Part of a small language model's weights.
Size: width 192, 6.22M parameters.
Architecture: RMSNorm before each block, rotary positions, embeddings untied during training, normalized queries and keys, some layers without positions, some layers without attention, a smear gate.
Each number is 200 + 20 x the weight over the matrix's rms, rounded and kept within 0 to 999. Layers, rows and columns count from 0.

# layer 7 MLP up, 512x192, rms 0.122, rows 132-160, columns 96-143
188,231,202,174,189,218,183,204,185,214,206,215,179,178,191,220,194,210,191,210,172,206,214,199,217,201,199,195,203,200,163,185,167,215,211,198,225,201,167,217,199,190,197,181,238,210,180,216
208,225,197,174,190,211,203,184,208,189,210,205,171,179,179,192,202,154,182,207,201,206,201,184,187,223,222,216,231,217,196,207,238,224,171,173,219,230,221,207,176,183,179,204,198,222,149,197
230,220,205,176,203,225,162,208,183,196,211,201,225,187,194,210,189,198,205,217,188,186,200,178,241,171,209,202,202,194,206,195,201,217,209,189,176,215,173,244,188,231,175,207,215,178,195,196
184,236,198,214,220,218,213,231,194,200,187,219,189,228,219,190,168,198,175,218,243,205,229,213,203,206,228,199,195,187,167,200,166,176,218,189,211,180,230,186,162,212,196,214,170,197,184,184
177,190,170,206,220,191,226,224,200,204,205,201,182,217,165,215,208,188,207,177,211,139,216,169,177,198,181,185,200,220,221,209,160,214,194,183,216,196,204,203,178,195,183,198,188,196,194,188
222,194,179,177,183,181,198,196,172,210,230,210,232,211,196,189,185,202,216,228,189,181,221,174,204,178,226,224,199,185,178,185,165,202,207,205,220,195,204,174,225,218,183,180,195,228,192,191
190,189,178,172,185,203,216,183,171,194,205,189,247,193,195,212,185,208,220,205,187,188,173,193,228,222,184,204,187,177,221,223,172,195,225,182,199,172,194,189,211,207,190,202,202,187,203,215
185,220,184,198,197,164,182,174,220,207,176,211,208,207,206,200,204,187,241,183,161,196,190,196,199,229,175,194,182,167,235,207,237,217,192,195,226,220,187,191,208,201,209,221,209,200,190,211
225,197,183,188,209,219,172,178,167,228,203,198,185,204,164,183,254,197,198,197,188,217,221,204,169,239,208,201,202,195,191,177,246,189,193,194,189,200,180,203,185,211,184,215,173,207,222,201
154,198,204,211,176,189,194,180,204,181,235,163,209,205,156,142,216,219,188,179,191,195,193,238,207,194,188,218,219,239,200,178,199,212,194,212,208,202,188,204,200,196,211,191,188,204,191,245
189,232,165,213,213,204,177,187,164,228,199,161,198,183,218,248,191,172,165,204,205,198,176,188,187,210,175,173,196,208,196,196,178,198,160,206,187,216,180,219,190,190,203,212,217,192,214,208
198,216,206,209,218,161,207,165,177,166,172,196,225,196,214,211,207,173,220,229,203,166,203,198,194,212,185,217,220,181,177,182,183,210,188,207,226,245,153,229,228,200,215,202,217,201,192,215
216,195,178,221,229,168,201,202,186,197,190,206,209,218,201,201,200,226,201,156,229,214,234,203,191,222,212,181,189,198,220,204,200,205,166,193,169,236,227,173,221,217,205,203,195,192,191,173
197,202,198,189,179,207,184,201,175,220,229,174,163,185,189,180,169,172,170,187,202,202,191,188,173,199,212,174,185,213,205,221,211,227,177,214,148,216,196,187,201,207,224,175,203,187,193,231
165,185,185,200,203,221,181,223,201,190,197,236,189,188,224,166,190,209,217,163,225,206,209,214,210,184,175,208,190,190,204,211,218,206,208,202,179,189,216,203,194,209,230,197,216,225,197,220
184,184,182,191,191,167,182,195,177,231,195,219,221,222,186,187,226,171,186,210,197,214,213,227,175,212,166,192,182,194,193,178,205,225,173,236,201,222,201,194,203,208,187,218,175,215,217,191
212,237,201,210,210,231,204,186,213,211,223,217,217,204,181,216,205,211,203,206,225,234,161,202,179,197,207,186,211,207,186,210,206,237,226,209,194,221,178,219,201,171,185,217,200,180,242,233
200,154,219,232,217,190,215,220,186,186,203,216,233,218,224,185,174,186,214,193,178,201,199,166,165,217,204,175,177,212,185,213,231,193,222,194,178,178,215,201,232,150,191,222,197,174,221,201
200,164,161,199,203,205,215,229,216,221,211,208,187,195,198,203,199,193,194,154,208,243,198,219,214,182,204,186,204,225,203,227,181,209,229,217,208,202,191,206,214,185,166,185,168,208,173,175
206,216,199,212,166,179,194,163,239,186,188,203,191,214,213,189,184,194,239,177,196,213,177,194,201,239,216,215,222,198,212,233,223,167,212,191,213,216,193,190,190,191,192,221,182,176,206,223
207,196,194,216,224,209,212,213,198,200,227,197,174,223,222,189,202,192,208,215,181,201,164,201,199,197,246,222,177,187,215,224,241,202,203,228,191,218,173,169,214,236,189,181,180,218,182,240
214,232,227,188,236,180,201,216,208,213,199,176,197,227,184,208,216,202,200,222,218,177,177,201,185,233,188,177,197,170,222,204,226,187,166,240,166,210,225,197,180,177,208,231,199,207,203,212
194,186,145,196,181,193,172,212,180,218,177,180,192,228,185,219,179,182,206,211,231,169,163,243,169,185,190,213,194,194,211,194,221,191,221,211,209,207,240,190,201,232,197,179,210,172,217,214
181,245,224,232,229,207,210,166,210,187,167,204,185,190,218,134,190,213,210,201,214,183,216,229,155,204,231,223,194,219,208,176,195,233,191,194,222,192,208,193,201,195,215,204,183,187,200,193
247,200,158,187,206,212,225,193,191,222,235,186,215,217,181,189,163,190,242,181,194,208,193,199,208,199,168,241,233,206,206,211,220,201,236,208,156,232,234,257,190,193,240,201,204,208,224,185
243,193,210,200,228,209,191,183,210,198,190,165,221,208,222,209,221,210,218,220,199,212,236,156,220,205,205,204,218,167,200,176,234,206,167,185,212,213,212,225,201,189,188,178,203,192,223,174
242,195,187,191,186,230,201,225,219,236,222,177,225,206,249,178,202,232,220,193,203,209,197,210,230,199,227,193,186,203,181,213,187,166,238,214,202,182,187,178,223,212,190,204,190,227,240,192
202,221,211,195,235,210,215,226,213,229,206,214,218,181,189,158,220,207,204,200,179,203,211,182,214,183,188,200,186,220,193,204,194,191,214,203,182,181,202,210,199,146,189,180,197,232,210,183
229,214,217,185,207,204,191,180,215,227,219,221,187,159,175,175,228,194,170,169,178,241,203,215,199,183,162,231,190,211,204,141,180,202,209,192,232,190,200,206,200,153,167,151,203,177,186,171